config = dict(
    tie_embeddings=True,
    init='uniform',
    init_std_down=0.0,
    optimizer='soap_variant',
    train_tokens=219300000,
    dataset='wikipedia_en',
)
Each number is 128 + 32 x the weight over its row's rms, rounded and kept within 0 to 255. Layers, rows and columns count from 0. Numbers have three digits each. The size before them is the row's rms in percent of the matrix's.

# down: layer 4 MLP down (transposed), 896x224, rms 0.105, rows 608-635, columns 112-223
# up: layer 4 MLP up, 896x224, rms 0.116, rows 609-636, columns 112-223
down608 126:171076118119138074180083128106182115117058099189120086098165105146126113100140086139177131127116136135163108083074105111116151137163127086134170108133125155086168177132096167187190108137143168102158134185070104153169137154125172134142136110150150144148137141108179131143136094051127170192164081236102137089090171073125094104142081145108
up609 092:103081112105111125133122100145171136103144157102091090113154150080120099077096091061095061127099111177081095101110153128091080090140093173151100136170133150100115134173096140139122195116127106085142163111185157174084086107166109138122159138056123112168123112139132179083109097184146125095139117072120132136118143078086133079083141121109
down609 094:202156137136147127150087078136124133169126167179150196131087223118113200103088158162103119172173136056166181138173163158147181149124120093164157104126122126114165126066116104137130054111103137162084153165090131070164171150120092138140125139136161138086123052092071125151118130117156083071135131122096100159117123126127091159193114147088
up610 097:112117110109095145144110138082195122153139138148115109163118096087108098138137134076084182103142067076143140112113108207228157096199152136122110118134191135117098144144080136083097100152116151175083101125110108072177137170104099173116123109107175148133118167159077069087139133147125111110127144171141102126154142144106102076103143075174
down610 106:147184182153180140173141160121080165087126080099162156113139155151175211115117089118085167119160149128122056164056079113112129164189197125124126085179118105144107136143138082109146133131060128131104196201055146179131141147132120126150159110152113100139114112063045116111161104114115122143108131171165135083055152175143130140134143138094
up611 103:134119126148168109089078104129111168161161152082056170136178089121157102099128147116110133165114126143149135096115122201132103156142087171057117139144197118071112098155151143087146148146148139156123133092110200109196107116113164063165151103153139166159103071097111117194208108156129122160141097168146150123143130203146139103155078084178
down611 097:177083165132091128149140143136138073135130116130093120124150148143120081189103149138163122124143150066137135078123098093184104164110128125133114150149069103115138165146129094153084121140090194096167136142125148164100137175105145133143090112116148093147108083176101120209081179075121159100171113145145084116097087095140100173151141111084
up612 100:162137131128115147136103164188139113161159117104069139116166109124109117168091124136109114073124142109088129107124163118048114164186079089146126091152184189151090161132140121159078095178112173132072117144095157156132121162100149154166047113150100086155192099157107112138136157119145051099095107135089122150123133105162107097201075155148
down612 094:189123189140088103123138147110136168119151107171123156144093121113162141096159110116152105186099096124216148086197101132085115150092142118151082166138143157150177074091112155077153164090136107108064139107144142134128181116142136086128153146149089205094170091164098151120174152114120132128138230095134188153100118152077063123093174128034
up613 102:199164171140146091138121135155119112097101086138121166124104107094187154069133047107133102150116111083114183161102069141077106190110119168151158132119099078107150121119136182129068163120157168152106123081152071072118125153085157116178126082107108118128177170132158112118150107054119134110142069100064138117173143144077118134111073153055
down613 103:083121118183160177111194097065132143153143142122134106142126172103146131087088219149152148143119083120098122075108105152123165070124146134124079128145161150194115114164145055086134135128137117114133077179172165119186082111140123169143165195182077110123080103097125149094140084133111112117125151103171124123114103197132137145099124179086
up614 100:127132090144100148135169141143110080139185093118102161191158150136066079117129093066152141126109150146137122130092076127120145163153121127151149161140111113072117109188117150112150124151099102130115113140120126076128139135160111121104116144121103071132059149167091174126157106093135061164128111139082127159138140107178208112134130060156
down614 098:139151129143155105143115106210161133144127117090122129079119164097156146172123109121139097130080077109114130164094164135129133163128117107134107153113127072152146136102119113045107150168114134160129072126142169066139151114111088084133103143129190147135068160100172107127116146150101095087150162077079194094179056085155202148171143142205
up615 098:114144141088160146176152143129082128068221104106097191146179150121192130067046154159092151189083106121139099124125146143115148183161108087095182156115113138142120122122147121124087161037143136128145144133134104150143102093137115107112070176139107147117138151086124161161139130132116165126138122121054090112120104134078127152139077203110
down615 096:156056161114111101132116142145235139132129144156133109076153150149066116124103091098134178104143105145112065157077115147153061085045135077080162116124120140176138161124117191152137098115132151131127137081105094107122133138095131170115126131146100088105105129080142145088127109140149109118111158144193176177102094162143156072144101100072
up616 105:088108148170135105120133109168092139149045115112163127134164097160060129142124071139176119147129147155128135130121082081120086155184135086163153127132124108127169125165150158123166101149127160118118108139193103170098183132139105131180145119141089115097141121092106160233129136139123157134172045176121179079118067160129123116154117106130
down616 105:138124150163173141136137120097133134140101144116113132158071136170146092045175166146144189091162159187140159161121120079112097083180118127120180106151129109142117147104133050170155103116078143080174092119094176073159171084087133082105110111063169138091080121162101148161156146175136154110115129151101139099123113088166137107091138097166
up617 104:105106157113123101103105113147092092090156068084141226096163145160131158117094104143115163085063150127131106166101112127172149137154096116104077068096150112105086152143069082193196161138144121118123119141135118173172158134101124140162130117127149164090184135142176092151170162145145131131116108061150099121139098130107107122125112135074
down617 109:140134153053212070146147076101116145156185059165172129130213129157168089128094122039130164077135148140156107099130161132160119125148093131125092098103125135185118089114078145221134128115117114183188098128165115083020087162075167130138101108110123099123164112141076128157103133128130093127128172108088146130116124120069095101120136142148
up618 098:070077092140168184151128121070101119143104138120104161173132181137131184143074124119102124151139136164130073158122124060118106111169111118169207158116123116122109076117161057156108102127161105132107177134096090075194054073177097129140117146118077136069168127092129072123096184117133101138132116080142109158165056140140130150126121090168
down618 102:083164174112112082111119119105111136109157063133096122129126077059086134217115085135080133107166187146108172149182146141120202111161136111117166139150114109111135111161111096119165119140123157065057116065144156138118125155233064078148157135123128054181146093145142179119156082070098116155093136182082113144109103164117143082099115065133
up619 108:191098119134141117127092187120156052078149153128102079101162132166122074119114127179167109094087127152127164125105143123143166120087120132175150157139143125062145057132132130139120125181113141160165084120136131113182093062069091178182128090158101135122080188116125153160070121140184167173093074123114126183142114093160191119165087113171
down619 103:158085139118109120133116145104131112101102103176123121105154148095089096106126095111109112119120122155202204132126151096110068146123133100106101148072081113121148113131107101082081082099189138135106108127125089154067123155157132112136131093179151074157174138135101178147170112125154150044107164228090152139133137150138098127077119095111
up620 100:147167117166128100117163104158102134099032103105084105190142161072123171086095094080073109147146151127194107123124105080138155157084121117129116120131168154142210088147110155103163150110092144133077108154098146100045119099105139102106121138092100125132127156101104113135136167140154157108093111134116049192158145183104170145177135113130
down620 100:156164136133153123142155144091127141145161133039113060161127072087134128101137155182171148152193137128065092145162070153143137128044141163139128141091180142161103105113175061143119119163122177152137113110146113090162136086143127182149149138120191129138135127184119124072078085103095099098099167146171126150103148109103162135103141161151
up621 100:092063094129120113140149140137176070105147189150080131135132094145139149135113147078108108164059095103142157136120135153154139149135163081124087167145119078045131131157127161178130135161184126143183097129204166102061172122155116163115101128177126158208058130126129133128101194088117124166140155131087111133172118225116161097120164094139
down621 100:202114117141120086121115116099116097137090112098091143083124110081165116151149145102129125137147148135127127123126083127177188148114147148119133124142150119159092152119141126117157099129063137132191168190120115023138089194146094182091090145114118133117094144147133127032111112090123135234165106155157156094105120156102141123136056061127
up622 106:100149138112092131134140103117173098134136123106205180090109128100091131108121120153107176164120142161137111130119140155183108099156113100110121145135104153140163124196173171138146139177162117143070137175110153151072141125106161092078121101122156158058158101154148182115111190112113052146096120075147170172075130103134096080099180101165
down622 104:110097145107153082150141095084109176125144139144102084092116109115156069050134102089185135099110167111205086134192210107151108187123166109140129085135153118150136146090109089113130128142047172113145131088044100152111135139043142158117155116110132145174138093126145071141116129168088170161118138199090093114119090152166144132225172120102
up623 093:168103099079132122128110092075120125142094102127144136157094130100149109130126023090089097149149106157123090156150125146109142120100131107128115086055106135132132128162064175192124137144196171175184131099128099140128123178117127125127089036107146124086176088128141093130155123114139076111108076178123136101110173122123050087137161159119
down623 097:120152128130095070166151127132088143135128149143099066145073149141126114150183213164183160148073143096070122095160157099103122087146110176099144075168154169114152174118175109103136103156078108109132082102152144161137165124115141074094157160154068081128122097132119150138050115184096086152106163032111140178168068075126189177113136111138
up624 096:064176099077125169127082112144198072103157161077121105143161106109148093121116136086085096179096097096158166114163095134120128114088182059130101143138085116124141133085132143216121119096144177155101079137174150145164063049098138137110106098113088160143080083128114117153180152166162113131113127064085143156060190133177167103118102109179
down624 093:081120115101154177115131125124105065139105146130098133175108143128135080124136162162129199101204118131098130085102137138100060143207126131121136133077098110103181125166136091172188139089159130125086110180120114143145136141100140129084165016131162156112126149139053152121206101148134118138082109115186098160146124206059087117154133158137
up625 103:104138119099085172095128139088185110151105098156204123161044133188174073118122101122100086106098091089118166079153083136159119183144145138148158149141090122099146130113075126191106135125126118100100124091170142080156135152180141127193121100076123154199125118116200119175128124154075111158125113148141112093127102097118095095133149172133
down625 103:154155102129184101216119054128108205104160169161113145140101145107155079118185171110104156122066065139097114118120132084143103108118115117059155151163086138150107084163138117079162176159109151131129159110088104118088098145125115137141153166131171085106158164113142195153126129112082107129115156130173097098131155084135104184133113115130
up626 090:109150063143123143107167127159158135118112094142140135124129096138162115112130098140035126121052143102138162172082137036132132118125117092158126137092107195201121094145095132111100165159150147139162135129150162107140097100066196099098164113064160175201104151073191136118150138203089150121130118118089076132050143130099159088099101167123
down626 091:096095125123125160124144144131163062149120165128156081130087099103164012139129157144137149137165136165134141164130116108110130121122143121094138141073140109081174118149138099096111208160124138151147187120165156125115175169155139091147123099151110088120060103155089126118114100115167085167136160111091112136069099125120108136120143149129
up627 100:139162084170115084138152132146127184110096081092091088122148141110118077070138168164104116168075125119132156129100096132136140116128119116137180106112119125140206136104124152124182166141146148088155115091125083141093126088155143096097193103103130140180109134095164109061119085093098068131107094092116106175075141114153185118179149128102
down627 097:122138184106133104114145128126156157154156082209158135081149105135145096132183121200176115121157121116102104072091148095142066120123102145124121150142155125177105101110130093097099187153094107155147102157111139135179143137104108153155163096161036120136094126183132139138146165192159125102132100137113159109160108095106169240143185137114
up628 096:079079072159131102086123149159139104184150163124121106168069106138132169115132155149129134183107107153122128096069128095148163140159117141138132147142153096115123083131124154149105133135188133129126092094121125101098154105115143150106158132117102142083177114111115141092130168110124164093086139069147157191068149077120135129132118137119
down628 103:130085108089182112116116180060111148112184137097086074131094161114098126112089123090146118089172147130127147147033138102086168147095098145134056160128128146116178147136131126128132137114130112066157153131156161157188144164108093145130214128111192080084125139157180141116112116074111090127115085114127157066094137100132141136089172120140
up629 092:126137131099171145176151099108098075074187146084168131129108052133139088099167161159113117153149125108109157081105101125149153106141133079087116139136133070127117118126115097152136083124113130156136102188092187210232186106118161168097125155158127147101144157147126142119145183154152147096112144129134111093148137118134121092181142148188
down629 097:145067078148161167169101112137108140147147128110122063121165118114179126156137083125133141120113119139114175135074122122135091170133084189106179113088146117079124139156081112105072220149168156139166110142115152146073106144175122087125156136177170098104124147115102103195167086111112116078089145146134184107082128183168113161191127172101
up630 103:140189071197108134107166098094102172134148104113143097156110158142108073174157115152099113161138099077100106133143189143085113075108156151168158155102162164074188112105160104073232123138171112166167152151071096127134115171133069098105099195129086084140112138149097129141173165155067137142124175100141090127202091126112140128085125118189
down630 091:193159142168135116091103175178115170127139152144127164113133140153148182123091130143138169132109099115166146115070129118140125139138096173114097126143157184190120151113136109117129114140047139117117065074153151063143036125143158169134133101134126154063150158137110071080151097158119123179071143081112115126084081149137151116177202147159
up631 109:139098115126166108188172162112128148118154119100122074207110113109152084100143129126118096141109141104105168173077092140140094143080104137133158155126123138134092123101095141132155156100145107172153108119144137131130112109125142127089128160136155174106108119101113163101127157118077137145066138144164098054111139112226101121138111103089
down631 109:130123169118113067065096081127114142167131136205072117151139067187168096121150139107104164113102127108096067134138122077122128077120125132092106110155130101145121124150175133082144141120062168172109174140121107160107119137097106069126118149143123096148082075163055174156143036125143102150162160073143124154058118151200140190131132164185
up632 102:152177190071078165148118115103119179078128126133166125168184149110078177108145144163143152177154145101086139116112139121141209098094068142166157065135177143107144090171084130126144104163130148174158134134163130147077099155143149134104098118124121174104172160058142157075159134180064152165169103122126168150161112139160086094117146130195
down632 090:132132146115123092117158133139141082138166148166104117113129122121167142098098139202093136082100117108150126098151144095133136136137191131129117134097100125195111152114153114118132123110132133104180140146155143088191160173101124101123129152101118051133078150119090124134139082142174178109153134168080107134093150085135168170126071167111
up633 082:153140102065144130081205091127168086145093144134124129126121098158150161140043119113105054124132172090082144175172135135096087169140110096157136149061058108152190139094163128054043121136106181106130113124140134159113102158114132092098136128060116138115113112167131101140049192130161155154159198136141155130094197079125108137181141122129
down633 095:104083147160164069081076146165197177142112124140113102073139106117139098175160078109128110139189166127151119166113136074149122158097133174099165105135148076161112191151146178191160136130100102130058159125152165150122105124051123111193114162176138131165125153066174133139219136088098105117138121139103063120132136115091180122127113101128
up634 103:103097113192145114118172129128119099123088117164109168076184139115135137069067142127127156190142157147127151157113119109135105119133140146091125071136082103169124097151073144077133138152149150156090162196110185157208126160086111082189130122114166163149091086147089127112140201142161078120098092068129149094103107118111189127195122108132
down634 092:117196156150154139137132033155136136178171197137145182170098106126062167205182127136090139121076143140150144087186109160145146073111084171128114069111084080078120086104159133140171164119164156142136169091065122127172136094120134103069124174139136092165128138137139074144120119143138132152147225085171173123139166139147176079127186138163
up635 103:143146129116078159143150211094101142132171166144126122126117125178058125110093098179117072119155169092149099149094105119079117105113155131139139179109145086094084070142107080160163109176127090100081086133161122186120203086146137107118110145139124127161141138154109106180097145134093138165151104163119042138095165120152151159145123133123
down635 096:065223081158107102098097050176113127124111092134097120171074113138158093123147152130160143134120172126201130129105135087092174086083089112116129152116152143153112128090123138132114095087155186136083199105132105105062172133183159104130127155114153146118121147101185152090173108126095120110186135119162136142102144115114164171168159128097
up636 100:095147137175092153159150164125128104130187171083069142096128120145136180073090154162129074094134169059164102111065159142159113106158121114165134091110078121054210121118144120103077127188182086097153167176120091159103139114134171096111114155046116147120133105093137116129207133179158065160159087118137106102120098128135104158167103167078